config = dict(
    norm='layernorm',
    norm_place='pre',
    init_std_o=0.0076,
    init_std_down=0.0038,
)
Each number is 128 + 24 x the weight over the matrix's rms, rounded and kept within 0 to 255. Layers, rows and columns count from 0. Numbers have three digits each.

# layer 18 MLP down (transposed), 512x128, rms 0.404, rows 264-318, columns 0-127
143115129129133101119135082117101147072093127136135111125146127101116116094089129126085105113124108144167107128121126094134124137133152080168132116137140119127176149112151167097136090161148151152167124161115096120135124177112072116119130119087137104124083119133095139097111140095133132107156172117137163078139108103108138110173162077130145109116149134160129159158116124135142114147153
141128189152134127148119110127117121143130084152140136178162177133158085116100140141143096088137108081156149154142129114139164175147129137129119100099109082130097124065133144157148129081151049110133145177160126155125119094077148133126105139107064168145189118163117117135120139094129111141098128130128110110106146091144139123164146099098140110083104110141134142128105137152123198148136
115101113110180144123132105127185138143094125110123140105116120164140147135074109143111154151131158151143128129149156135105125179146219154122126135148122112103128125149103107122139119126151143128101134142108110161116114132149111130115113116072130146086141150145119105176111121127136124110109137044153151126093095160157124159168135150104149128136105083153094124104115125113157128073151
098152126116128112161116140110133131135091129149119173092133116110150181081178134141111102176126114117111088150112157122134135107127132150125130127115127104110111157119160123142128121123111143118116118131144109119123110116134114127123115147132159131112133142125141148113178132119120138155111117106123123140134119100176137134130095112100152082140145133119146113147099143163092090131104
120120125088127142177110159148109115112138113160167122169127144138161119157136110147144101140150081134146173183110118151137115147143158122129127135106166103131143155100117121125097144124124119120134136142125138100140158134169138101137121137134114152098093128148144096130136146117117140153107150155120153114143125127113126130105115149092113129168109142146110144160111127128111129148072
118085144146143086132149075101115140154109132190100189092141137130136135173105072113110097106108134125107100115169101118171132156101153102116146145112081133096125113183120147116078178088147129140125145147204134119115145119156132084153106104149124126121129163117138134123090126120104114132153090142117102128114118125105146126161148181150132151134142120126147145147133126132121138150125
135136198088162093117127138146081141110148107135128166098114109096172107143138144157127094134158160129156118129092171130113143067136150129123139125133112146129129132142136124183125144126160094125139130107136117119100160063188163140154151146115121136121150078087144164109132127143150132128163115097096138130123102148099127135105122138192119126125100157126117124179133122126124139084107
127078212105171112127142125111127159110154119155162167153118122149132150188108133112141128067160148125132153100108147127150155112110158116168161112126063086109171086119120145124090112125112165127049174154108089105087135177143087148110107109145096131118123183093127133104104132057122122116083122167205076105146142136103180136077137140140130149143165146102108087118123109105119113098095
100155195140118090131155135087145072138134116086156152080146094143123131135147128169136086123156150149175144145157130105071105110099099116152179141155106166117150121119132115149113124151100193119113132125101135145087134110110129123125146103129114139106131136144137142150124123149104181123136156124149170151131093120089130144122130118112173142146150146124052081152138139151120128129127
110126106105146100138118134131135155158123126145122110151108091135149147107151123117173113121132138114141099155142149126102133118108156102122103142116131124115122083102131119154115093146118161115092120111121119120131149147137107154150151164150123154157108112132128092137104144147169157123158140160115120116181105116122139150127088109146138187108107151110092122114145163165095167119144
101146089146101127090068132113156119141118153097094159125161110118136173130116130144069147111166062147165111088120136169149127115122130090109116133131108152126096047141120180149173120114153129151138183120105121169094137138127095123119136140101167115114116121106160116063122119154150106137139095109147165130129180118178110123118127180124086098142118122131119094127104151130120148150150
085128134119118097116102194143126100120175154143162121126109076137140124145127116122118128129142130106092120100135141142146136115125127117114131104070156132124119117131128114154107136122122103118107183120117129140144137115156145096093113134110127144126131067123111124089109116150136107111162147129144144150104126082082105110093130115148108135129096136158081140076121115122116153100128
167135122121161118110126138114122184140104135179101080131174140138142153175139113122133123129090122159133143123130119117087063127076139100102115145092124092093120175129127133156150124169129132147146122121135153151171096153144145151155181104155131094138135159102139122161119168107122146085130143113130157158127112162146133117112162143127131131088109137119130127121140150142169142111095
106129118097138136128122123128167169127115116148128121129097103148140170134105120116152138094125106087141136149143091102101150120131153131135153132125148064126167149096100098150149100132104152131151132129137161128177112141123118116121133137206162070122107122116127131121128115115142097091117080113148114128124154128076150101165148130132129134148082166135142178112125157123094121092115
114093117128112107123108129129103140120112061135144120144095109114076156152152147128101132127112110098152102137131080117154161098093147128092128178132096089178127131121132088163187086154139116117137108126174164123183094129107147179139177163135141154090120100093126140126148117098166116128131136117111109129159181107088139086133165098155106114112129112137116128131172116147151133154116
109137146139131110115153151108105158110098129151118160151109118170111101107131139142122129120132138113149128124114157128129159108155112117108115129137143129128167137115146135151135187108146145127103138107134130107132142140164137132131115120129095144098098097144130124160144151140129123100131133087115148159113108147143087089161155138105099084143140157124125076151166136117158141121125
130135140109120151148152085126088109122147122136175177102119124136122147095104142080123123149109111142122143108088124120145119092127147112106137122136134144113161111138118136110075108154116088110101168127125111108145099156149159123175143139132102112102130107109125148134134178122153118107107166125183089113104118167128122097157129133198163155141142103185114192104113085127154155092120
156108128144128140078148149110114123127156115147090155136156109130130136105088123086152114096122127148160131093134117119116076102142113179103109109127136138166093107122106141135171154118163108133142131166125170122106093124131123108153160103111137140134108112143160126111072111144127120138138138130066114118123149179111146141122108128167135153087134122142127150133114147111149126105145
139129120129118121152150116127145126137148129147132136104115147155138102130117128108107131110149099120123092121095136132138114103138143131138134117143105155102131125084110140139152126123131176092129116107116108099127135145110153120162107155111127158121142139107135137150158120106111087101159104109141107132133111105101103123127140131141152110115125130140139136108078115106140108128121
153142150108154115090137132141120120151127115162131108101144116118138129151134128134145130136122140137135154121119125152115145118126096156127137105121155103175151129158113137139129141141168124134117141132146107140152157135135153125128134111155144111144115144139160119143106126093120115136108154152117141124137171121150134135113144145143159141109120133099191097148140163125155133096145
117098108124165134092108179147150157123141189122129098100135114120143139097140114108148120145117108138134126132080118142124121138080108163103177140103113122101110126116088151153150127132099139125083097142155101114115113112127130140105109096144125113098110151106151144133113143133104186152109109144127102144131086112138115133106128109126139140111138082109127108112151145147150118134136
134135149127131130118108107133159165104137083124136129118127121079140128180163123096132139138177082127122151157124115165102131126162114164110133126122133121163102118093131125130133178111112114102081091152137142124129102120129137142117133148140143120088179137128133129128139129132132152109139131154114163082104121158126111150134128097172166154168151116108168109174130115108102132095170
126092111128144128129109119127092164168127105121130089191152154176110074122162151120066137112101148119059151118133159105084104117094132142108137137128087107152103133121143088114104111096110150145099124147125136121101161203133117121086135170138105126129124145125108166105054134114147143141103117154111127092138105147110149146145116067111111119156116139161126083112124161125142117143134
132125096114105070124137139163119132124103138133153159151172158151103122122161119156121109148117151145126120144117148161163158106095083113108100150084126132136130173127166146109128090082146154122128147116117125146134119099074102192131136089129144179102113096094122111073102165164145119128123122160107110096126109130153181143134106098078111115128167123099173061155156170109130134135149
137124162121141125145109146135143094118125136131132099111089110146175125145112129127152110106149141135133094124100131138098142125122131114148106149118094119139146131152133129142154114136164156160156146110131137097162118107170144126161155125114123119120112134156103138162097127103108139070101118119124127167107144160105085146122102105146086101154119129107114115129163121107095116122135
107111140128146118105130131134141133135114187132138167139109130127153087130135139121144125159109106131151125097128120134086155112126132114147152148141124102144130154128164133130125154145140121143121080113110155134113138108101118096083109105074107123119151123151081124135116130119142146114101135132101122122126133127108126102103095143101123091144108116121157109170107139145149114118152
160125144102150120138150143131157092183128158115088129137136137168091104105121129118157126122144129125118136103148134141146112109123117157101140127110115125105142112151122137131092112093173103095120102163117125090102137122144155151139122168161122075138144112145155121152136167086116110044135079090122105158118094154162112127170140151117111082161153150160119119109157109127125125114135
133127119114158096115139141126157136152153147111146128127120151066116142122144182102112104172153109137083153133179133111116105144110150107131095143121170122177108156117146133139169162128142166122154121107120116115127139142111132085149086166114139120145158090104126102141144112155093172149109125104143102177145118129136171100115056141150117125157144152084130119114153118132107106156107
106147145096102118107130132133145132140095159103096167136176174139133058139129139100110157070143144122120105102151148114121140135094150149151154097099140128143120145104150133126122094114104112136121129096091131116118133134130131094121144151166150147119117146112116094144103127129114109120109139162093185129115164168141113137125152117104086145141159107119138104124134114194122137136119
120104143087142143068053111111101145126116123200122078131143166137088113118154170159153115145136065143116138083124108140109118146140118125138112162135123146139109087094127108083137144124101131147108127162151142117116151144148085147144164087144119098134080164138169102137129117143133150134122101124093094119138201163138155133133121107139147116119096104112147124119111094142118141119112
095143147124120163148081131130144146113096115108153103104112131163082171081108131149113110080150109142130144118142099109135125162156144145173190130089114083078135125101141151104100145115190110106125135121178136152139102148136120137122120117139127070156138136147128137164125156138113151131120098147137091141116170099122095159139143109157118150111127131162094082141142131096164113098140
130115108113159098138119112102126140117110172141136103143151106159153135119114186084125132160147148121125160151152126183148132126097170095182125099123124135152092124137122127147134136138104121147145061131088164133078146141102135169110141097119150134155132131087078151130131130134113083145104173170127130101148096133132134149079107147140185126082144124161142124152118117151107160083163
076101166114132131108152089140113111129157136135116097121151111168117145162095112146134077153118152125107095132144163158086100147136081111121149140172173145133098148139132124189163164140087141135126085112153112135074123135116184148128128179166142166099104120092131115128112140130067115153156141108130111135107181132152140084130131133102146129150148150066109126123109124135123156148116
100118157131127123134172130170136135092169134068085124130126140129120162105116181107124105152136140124103124113127117113143127141150135135156134155142095145150105121095142150107099135120133111118112151143117076146128126129136123141095155119131122065105137137063132119128164136140133110125140131091179115149139096121160134159112107138134140123137145138122123153150184121138114134145149
144095117126107131121108120168068093112149086132131143138172157105117120129084113165133101101114153140127131128125137112149159111118103147153109081118121139110118130143132133151127124086146142097119140138114146140146092147132155146086087151128155144148094149159134143120101131141129130141112183143116128109134200107131132131132114149100112137093143114165093127106093134136118109102109
100139095104144120149151146154147166101132137112170121124097117122100119071113112144123120069120152155117135113102128132163112136117076150122140134133150118173128140124084200146114162146122127137135124113147146110104192118162112122133134157139126111133112128137131135122128115089114111103113131177091169165140153174098101104105132111114106128146112125139131105128088148125189133141133
117158111155115108084171116121135139090135099112096127104119096105155172136093133132083143140143179141117119151147110117111089142095167159152168148133092124115144132102140102109141098155172125137105121133110100133177148125138100162064124105129156103133134137134112109108115157097125076108119130131161112168141117125091185145154144147114153083101130113169145152139125180130149107123151
136122126118133175172109143173111134098138115155139110124154132153099105160159077169141071142125112102100159184141148156138121109104143124107132133115123110170119114121127121087136119137131118145121122127124103155140134117092139087160108120094151168133122101168109088127056113115077139132139136136076152141088133123121185117150157104096136133097138137100114128141124124127151151127153
131126066175116144126148136126109124093116185192148158125149182127128127142152119152096127113159111108123145069167140152125118139077126148138128182104118110186148106119114115097140110108120165150115171111119079142134138153117129093149129139106102123110137134106123136083175105108108135118125134124138086116144142150134140134152123129142122067118178110146138164132179128087156160151100
176110154085163136140162127144138104112130147132122100146135161148174144126143133122118133127151117155152149135153142117149123146144110162139116109137158157105102148127114140134145126180152143105129088104106082166172127141135134123095125117095124167115181177139130132130144129143146141119167148110161142131125136129149112121127130115158154134151162127138132145123125110131163117144138
205138150089108138155089129150143148137100158108140120148113153136130106109154147138133131126096118136116131137132129150133093113092119103121143136133132128153180165151153156135122061086128149111153167128108085121093154139124145144199158129153138132173120095115098127139120149162115121140159125136124149159105109130122141091128095105104139085143038125123130134108128124128157121090124
106117112127111080116134106102145167130122149137162126113119109144130175149153123123144117180145151144125131127095116100121178127116189133144113146123114119129150111141138161138141127135162091148119092110166137111137153166130124124088172121152118158126119136129129107167173141127087118141127140092127131127163096130105107148148123167147159140101113107110132112144100130091077130146110
140157149103127143140137104164142131141098123118157145122149175150126150154168095157130129156107133152121137110122124128137132144116118140061113137122132169111102129133126135079138135099145140140127184173146107160130135141129089113105147148143102110112099138142138107167154120123152082130126137086134083087139140112155121118170094171141138106139121154148179160133114142151134163107139
136171122113170123077138113116183100142169119134144099130113119109124140120147141096143114108178164139079126163119096120110136148175098128103143142164143140129111122133184115162101139128125098140115107153135096087132111086084056164168096130111130164136156159096111159140132131129148123164121137112163125124139121156111112140132123105116093137176126096158108116101129138085117149131125
086108125137089149123135135169166111134168131097146082152099109133097122108101123114133106126108153135078159133109108159114139165129133136129164115104112102105111134110120120126138153156130134115130114135135130127113133140160129111119111115161117113100141132132124086153088157129117134144117119166147122158133123157140100100117057139113108126104131097086094152132101144152089117105126
151103091147136124145133146153122088152087133102123159130143121157147157119121120140087129123153130128127127104127123138156155100164123134133117127123139151062120144145130126149127135118125164131167121086161160129152102142136148124132077083109157148164149158069119142160152124145149126133150107134151152148203138173155154130126133157155078114122072151128150050114131125117135126158110
118116133067120075138139192104112118126135182148151121118123133104115153145134128134121125105134128143085129090123144154156126154114124113115133117096125139119167102136128139102095134125099132103130132106082136113164103129120129129115135132121109075103117105141130137069165143161156107113148132123112118113132105124110147141114127139111136122116164114147076143120158132087149112148120
118160131099116114154124139122098116101142130111106140142104112140153111147093152167168104132103111159151110095134085094103125104129159146166137105104111132124138095090171133171148143118116146131156120145121105118142119102078109162110114121085094110119137177128087118147163132141119171128146135139132121124107178121119196119142103162133146095115164113156182106162138104154094112138142
142101104160160155101169126137132120100120150127170125129123140108113138146131118165137104115161152124144144150128125140146122105155142101109146123136093160125139120136097122134070154133126178133176131121116092108163141105091135119109145162107131090180126110132115143127142108120164103081183119092113114153136148114127147108185112143137170119118145145130089190158118121081119144164159
148080101144147147159118129161086121128111144084149102181083114139133144128122143117087147083129135107164133144155097153108155100187096107179124102110107130178115127108137163141128117133094124117115148167121136155105169126151158131130108111090127127111121135146200139110120182113131111126126136132135130090147110167174164156180123112086099123129117132126141157098137132097161136119133
141149124101119141149084131130126108143077120119167125115097151128111110137133166121097146120120158106115140092179151108118082135140115144145126152114079150153133135132170124110138147089166151109128118118151114105151132093137133123170169186152104146186140090149150133131130121120139122182104135148119116109107144111149142140142122146105177121157157142107130163135122112111106126143152
132128153136140117143144163122110141127092143126120166105150109104150131099092095146169130158124117138140092127109115194100130126073100079118127113075131129121131125140077142109141118186086129137127082097106119078136155095180137128135116116130184111117138150126092182069102158175126139128165128116126126167115091131148124161156141150134124081123140140136091125106134144140149082120136
096118154144123148134153093119120109147109137117141129144109148142116116148179103098121127123152123186101121098164076139093136103148108078173131128139086140142115128090142132114144150145122086135117126113131147129111121109130115115132110144069120129134127156133119204129143149115147104152091157151101164114153098128083121123083135178087129087100140127095122085150098160134099133136125
123060154111162114090123156100154128158146176096060146161111112175161135162167108086149059135137138093117156116148140143091156169120151089122118152141127149146104111140176140175116141113120129171114145150148139127110124121118171143152136134100135078114084122158089081121135118139094150086105069126122121108117107143146093114099132111140152083144118154128129095088138127175126116129145
108093102109141146096095143156124149092121111128149103206160143148080144133128135117143135165063099146194105119116134108116113128087153144095163123149134131110158135124125135141132108119153126081112144135117166126159122123108133117124137114116093129132119138120128124158148106108146148145108155090116118095115124096167123087124130077176131108150101106113101141163147072094103150129157
# layer 18 MLP up, 512x128, rms 0.357, rows 265-318, columns 0-127
138112116131122112185172138079076093155125123098135097096146101140105144146176137119118105117115152091090128134095136090070172104116146139138069133113128151082106118170098103151139124123103150093113131129114123150134145120109128146132143065135130134109132135185118097130144167157117114137158115132132137165151135128137145139134124182136087139161123100113141122168121146121147140147103
119131141109096100191141037113148127153146085106113159125107113141106122104126157149134122122111137135166156136088126119113129071167122127153148087097142129131148128114130145128130110144143128100127138136061119126128171149119137185160163117155111133126128104108151158126130174147141116111125154109088116134135119163132144147095162151070151122142069129115127091162142157103102131133135
118149121105130121102104112168136141169168176115133141110138140110117143091100072141151157119128135131129102123088142149149126151159120146143115144106121105128130134136108071152117154110137133113154097144141153095166105140095121136128165125108110160107139107133146115108119165136114139129100156130099124133128130104164138089118155129147118128141137119152121137135162122114116127161109
134159122102132106091146146093134159146125109128113111108149080158078148153085154159138145156159128147111155109105106130116146143125127171111135139110168135131098124144065127139134107123114150140130163159136106115107124096091121148115133166175155104137147131116130155137189129107119140118114144154120132133173111124156137142135131110142130090135114114147135144071148122124084154152097
108153114106135147120136107111144106104161187104122072095119113150140103155121174137119168140152134144186140147132154116135139108165138114169144117139136129138077124156102119143129116124129143115112114163144102128124138139116143123160135134116114098135116129108164097155133117113206134160137112141108140136150124130117120131177082113143156070130085117063156147142102066115118130127135
120120103110117139105108121103105188097149158144107144147143121127140124160198147104092125151133125117083138122159109132138151101132141108153105159094151142082144134115184106089126112154124147114149115129097131179111089167147124102121094096097163093112124129144085158137123171149107107144122148099086153101128133128173154116129132192137154115098127114096138169163117104064095149097144
116146095081172096094105076106143135139150144145143135147130131092135139113119083132122135158152119159112158155122117137136138140129120121094129110151092180140121132128128164075146175095130132171142151182134154113119146109123117143129125138136103165131166172086056114137157135110130122126052122154151129135155105144076103142080129104132152099176137115121121146088130121167149094139124
115163130124086130120133125107127169139076142118125126155087145077096096094138140123178127151111138160141119125115100090154127154154126128122152083091090121129149167127151107136167152159164151160118123158132102127154083144133103082137136105101146147165109109160156087145121161113132131098108155141121164123143110075124088116128112112107148116106107149132102130158135134162150122106107
117105108151068098140165137153130083132097108093162108093125123138157176132120130108106115117139128126109151138139116156123123114188140152119123116123133124093158142157077127118138121115133142101147131129139148119171153135117115131112145111109102125129160140112085139144120122123148131108161165127152165112125083124145159132138161139124110135125143129116097156115147103144145152091206
094174137130095097145159095107142151093117179107116127103127120138153153139080111101114144150165104139120156127112126139114133119175117152139130149110126136118131093147132165128111132127168143130099139094140147121120143112189156158145124089148156144161135100107133128174141121156076143120158097148153119115134122142133094129121091091098149106096114129167146102131125113135185104153159
192104138120153092114128094155135132118112097123150128130156127150163126139117126132148160140118094123125119092140104131128106097132121117102121116129136106178123131108156113093133139135141136157086155095157119146139125115142134167131128118117113114154150165126127100156147131107183143124082142099098103110103110128110119120154135129155132121110123105144102111134113118150109112153149
104144118127105161163110123152124094098152146126131111138172136111132138118116133110158091164113130180132122105132089099103125134092143173121127129124128146120103144155131166100129135114152168075134080130150151125142138146125129099144104124133124146131143149120117098134158135105111111136151116120120120147163138120156124112157087135110180107147113137136120092149116127113135122124150
084107128139167137126094135143145131138129087121146081102142200166122119098117192146102138148158135134136084091124125133106145145138127117128107115109180220139092149092126126157120077172111144186120143130096138117104101101102148156130112117049114118119157129146159138154153145134102107123143146160107086103144121111173146129086098113125108147163125154131114105106167107097127134111105
140184137168134172146125110154137088104105106113140115124155146125111144107150144166104133112096106115148174087128115126118096152139137144140129127155185094138093123175149134115107157157145138124071124121099137104130107074072124082123148115124155137142129140119152149114124129140101105101131110103131121114164096116154150143131146118119130126125130102143095076127120103183116085137121
167113141163134117142154103147122149106147081086137132102127140117119114125117170105140133112151140124081154132133102103148092124114137146145122131133122115147121111150135159103137106151125166128170083138127121109100098117104103160130150145106154101121192155151151100111100103131110140182085130113075143135153132135092151169113110156122175146149123105149104149132117176108115097137148
117134112129119116098182144110118108116077144161135154143152132133099098111165171165126145111094161128125154120154114150153117111124120135159173121189103093141133142119092085089142080121110136113108146151092099154160147098128186155099130115124148124130139099101071169116159098137146156119150138155121121142126150117122112156129122139120118092135164123116130148154163146127127107121178
152147104135112119130099094112172147138127138134148137100128158184149140083163123142112144193113141142141152110132098099133187106131151142124168089127131128120147155159140166154128105118112145142140125084153094134144105164179115126107104173099095128107132087089104105144130132116147126134125136129115142153147134109130127114106135139121103105140132104085119115140130100117123107156123
085118121134125166149148168129075138106111145104152103148159115130110136122147101149129146126151143125105164137113121123142116116090164165133148111142160177137103107166150080152122108098127116129149108107127138151147074085114108177139143124121118121114135172101128172143086130172130135138121105133139131117146103162095158103106131129166140110131115116137161112097103137140101134135154
142115084081117107130085103114132147148129109112130120148119135094157129151130146124093117122149135144108109140131127058153117162133111137121099137135104144143145126071154155102064137122161125141101118147074123106080119120128123130137123148162158115105143158157137125165136114161143140145179102097117100133109100116091104142146152145135122138151145149112106141084111137106120114120164
123130125163132127139174071129087108134090089116138118116122145129121126128121143136115139104188129130136123121143139075099101123149157093136090115162164103151138102133136126117125141143147119134120134101096173128128099136084101168145156141119159157128110105116112125179079094111129112127125148127087127123124147130121132085109165111117148118196120136125131137150111109123087137132113
144100114167126111148132110154104134141128144155132123126134135157110096097121158166130124076154128112132098114127140148109165133143142127121142143134117123151155141167108119148083138138145170152156157132136124141136106124076110066132158132108139106151126094102143150146123140124166142157112100114155102192125119125102124116114112138053137132102130106126109134123131115162122146139101
151133128110133114115109152148126154134124126119141108131170121158149118145156102169093140155149168123098112119139124119121141092122149124119117120103145114149144169110151080096141134122084137153084139138130090139156116158144136111100140140092121096124164119148131146103065154115155125149117166158135116157149105168133138166144140097115078081109094143183142109143119137110132127141156
143098121138117135160093098106127156122136135170174127152151140165119140143151118140156167090090109097106133128088110111112088165097126116108148139126133103140119175104104125136129142161148134122124141182135127103149142096111121126128073074143096151091129123059096111168130129143088136124116156125094099172148111121128141163072159164143099124140124133089140108174126140090112074128129
141151093134114100138178154128153118113148123136108144106088149118129136130129092182129148125092157092139122108119146115141107122113126154106145115178120100165128150134127109129113120127161139159147102116098120130135157157168146144134108108127098126129118129147138144082110126150140139138083148088159114109151158142142113098108108150128121168095101137138123149126086130142159127075117
093099137097136161117093109101157164132168093101150161137120112176131148147153131156092112130126084144105080139160135128119107138160182114112119139117117095117080140122114114165109133096171154152146161125176099127101116130079131123131143130124130147162108134102150138095093106162150099137119119144154132142133158090132069082145176107104092120170111113143091151120162137101132162149142
124138130124094106126163118111063129120116098115131119130150123134145086144140123134143101071141108095177151127081132137142135125144144130127174136139117134164129125150138149121121111133058145139089121137128141130132125115151098082117117130130156146092104107123063121142132131121107135076130139179136131092147126117135084130085114166167098134087133122093132074118093148112164099145149
105134122122099121127078091121159109109127134126095117077143175156147085140116107144133141126141118117138123111129165143102153097142120174095104176147123169089132096116126121120143086145138055126168148136093098124134111107099133104122126107126107095113140153146106101139112125132135130151122146118149162130127140163097118157180163150112148111149134116172115147134112128142165126141122
108108147142138174126118144132129129101159086117117110124091109130133122107124141091116133182148162099160130104117161166131149099133145121126122162143104134141123111152172143126137081091076128123137148132115191097131175124105142119147125140114063144197117108155098102135128109169125213137126105110085092095087145125135151142111138134146112139138141116109091156099131117122141122158134
147150144118144160122157110112142125122090141066099119123113149145140070156132098116157111092162110141101102084115160141129109170111128107179147147150118058113122167148176145131115081104184176100120116181112126109146109138109144137118120143130207125151120149111129148131153153136106112111107142116095152142126149112127141124144137127086146172143096149162178137148127161104121140130119
123120182105133094168158111125093135130118094123102111106130126151098111100123135139176124132114122138141139153123115071102161100133135159156120124083130131141131132185124086137133113162126122098093180162135083113106102149175141149152121091155148157117129059138104121128148084180176153115152107102078101093169147140141158128099132148147121127119120098155119149149135170132187137114120
117105086092175102086146114124160116123154131092147119101103096116133114175162086130142130151110140130120117109100122149125139087145144136117106142155112097166086125121132158136142151142145165105154163165126131158102135103118082107131133178110176142133120154126136114128120128122114125114126145135119144101118125139124146118158135115088107117123093145153136170117159116153128172135150
147137132104139131134150101147100117137099080164190146171125093126109111073154122164151138169127114166145116138103136146149125125090122127128108136156114109169103133143091110127169155162127147112127183159087144084142162108145125076154148149133115131089108125130091105125153141174073126123141103083079172153114139113138157125127101149111121142133120151154135108137104114120141120135151
129110124169139143172115160084108099138124121149171117119114167167109092145169092169159133102113121172139103124136181120122068102130102125127120105111119110139142168151099108141132129111129148139130114108145129131158147159096150145138071140113155114165132124165141162135146131107119133144100104137109131131140179134116079115143130152106158111131114114116136141120080120122166103126161
153104089154157111118087106103177098139128094120106124153102152111123123145102124162106147073110166112092123130113169138114128167142159154125140106148116155113141090145154145125118156148183152166104120100144117092122116110118156102172111147151135106097112109106148133161161129143109137172134115110124100118118095087166095088112100162133126123120104124146171126158155109112139169160128
137218128089153108107128149143129105144117118137139125123115121110125151153140154166139130130128130128129143129113117135139086139127122156133121128116135110125152086155083092129085120154083160129155128119102133119161110102121132153126155124136133109145099080085130086185124140118140150135123126097133119150115122166125140124108113163133142098097188085169105149070132144167103109134123
145132090074127103142094126154140169167153114171161171132157136200120130153152108094095106143140146107089131121129194125084127061127108126151141170127144128147184148152137125086164124099135152141124104131136121130114117146141137136112131141142139113118122111120107144118088108152138155158097160132111115131139112138139142119072122117085134125131109101117140129129101185113110123109108
161144105104107113129169170095105099104125118137133103134102136131134121148096105110148123152142135115115095110152154153143085121104151125122142119117150108102149110154157089156131103116101121093147149152113103142118109146163129168137139107120161153163138150140118157093109123101151097150136141118125137150133130144142106135130140138106185115131160122157111165153149110146153128059110
156119145141164130157150087151103106112168105129152100166137151138150153118134126069104165108123145125117121088131148115105148129140134142099122097098146109127148160154119124100138129189159135134148123131130087141121144108138121147099135088132138160120140148101118135169121151186096157060091112115119077142175089112158158146123137100121111132125136140138097087131111128113116091078166
075119147100129119098127157115097129171111122125116137114127160130100145149146128153117102158081144111060114098100091092083158148100143131124127112136121122133088138124169120131148117109156117143152142136153138107147088127112096127115131155155143108161161164106104170112096161134181161119153130139110108133111131126076126126143140107115122135144107118125135117129128096153132100133151
099120103104159156158116139110124116144152110110073107146136149137110144184138141120078153130144103165128106084116145141163134083164156119181148185115127112134097111106133118136125127122121123087101121133112147109127113092084144121151153185133162114146107129131156110130106120109144100102135121088134095131170154187129123120104172163130180104124137133128114116114086139133095130122151
097146117126120135087150147096105153097158147098102130147109096091126101094133159117143140131105104145135173114102163139118144138131165110195115147143102119115102133133127120085169129119153126147134143145123137153119124133141115116139153125103139140129131147087142170143167150124150151102138148112141131169088110116116154142140124119110127127145134135126106103114115124125143158132163
103109123120128129153124119087121126123100149145163135137159150142132134128156120156130111157121129138120148186146125163135122159123170081136104160091133153133095113159111108129138129129104133124185119152109140099122104162130137091126152078140139134072136096122137131156093165158083142087112152140146120121113124173161103136094121117062130142139151088112158125167133094148116137119106
131161122104143122145108130088159131131135129121105103131124169164131116159112103142141142132149124119087145102109146112114136110133171140095096114117164148132128107206122137068127147146112184097110122089125127158104116110127115097143128120153113161122119134143138119107120109135143122111117088119169087094124132086110128092134157137165144126101083125154140177119178110146157143120151
170143129124174146134126114130115110112133105144130119157100122118170116161125124155112136149148109125144118169152155110119124137149183147158126106086133142149134112130126146109147153104099137155142160123075134150121144125104118118143099099102124114124115128149122127136151101122114164113151168064093123085098127100123113111152185109160137111144107109161141092131103133076142106122112
134111179111113090129101107105137136125161097139097096147139157081095143083116109144134179123134158149106067134104126129138110149125155128092140120117126098150117186147145130136084097155116120134161185172149141130147187130136172093143110110083129102116132156172141104107131160134137104118121165128108142099107118131159143115118114111143138111141119100116147105138106117126107097145115
129141144083137154123153067099162176122134104138144126132148146134164136133149129175113123140115144099134187135101132135142122130171131122137100119110103079075137128139132151101149130167122153137127122132134125125192142117149117087133072106122104098107139127131151093140156136118112112143114133103122133076144137102083123148127147151161129106103109091124135102116134131164134142126145
121110129097129115169123090112118112128150156126126140116163157125135132132133101141150074139153151113163147165104175123108151093145177116122082111070094115157116123126110113111139103122135088115144139144129143190123090086132078146111157133113095137113123120088118166134102107135093153147120119096123128128129117158104120132157105149094121091138165096133139146149109078146132184162141
157122136098097125160093177123137131167115187127105112127086129153176141189167125103135140133133134115108117114113161134152103134145131172152107125120111129146129114119119103082162137157099174113159115100132118112148105101079118160120097142162086124140122157123134138124141150157121092156152129121108145124107110100120158134112088105147104125111134125115107161146130139118137116176111
145180163107098126137134128102139108148144109081146139130172101169106143100089124150121133097154135142119128128131129113078143112120140139134123101091139151150140116196107128187165133132118136120098111046148159141124135110154075139155122173147144156136145126128146149095124172115113083140179132174140125104123147120110154111136116135129156118110140128094113150120115122154118170095117
110117112094129127115119141093154139148122120100093123149151149121104092186149112123109164130164174106139119082110104117115144154171165115152117124141120135158148142104089151127092117200127163099134133105103150114111149132116115120124135119077155109108107170146119113111179140136140113142121116109154146132151139142103114150123102144136142120115138115173120132138115146138125153130106
135143137147152110118147119105151143127155155123146083090114113161128142133097162107131147124148177097118154133120204113138174099148155132126069082125148145108090094157119136133144076126147107126132163159084102131153140131095120140129169105136094119079082114123127126137116159146125159126120131118149125145150106125116139134159149105084161133163138108146140166121103124143134131166133
124140169125108087129163129168124145082147131149118132117132144108114139151111123085130127113166137090104128118113154115158083099091108118107103143133119154122149112123124157116129085134105115140131117160114125098166132162146110128133123104158106106139152114155130076151137153151096098072158111148135152105113139075156121130095138145146115157117073130135127152156102112093178112156134
136142146110128115119151121126161183096117134147111113136161079077146128107130094108039086127127128134130144109156108165168162192092177147154134094126155123152176147154150112100131084104134143144151177120133103139105095117117125135155094077152090119156095151109096165107140080129130110120123118103132125113130128152120147155116169139096136117120174114148096164154152120147069130103153
101127101110167125143091130089097142133143152130118120118119133170126122123081164140139150136145101131161117120113120137122068117155135093126109146148153123124110094120136147122111104172118141115184127120158161126136132112144107101152159135139155127138137145094102108144123150163159138143108139068108106064101105111144114140109144145152124140115132108112106135116088118097130109131134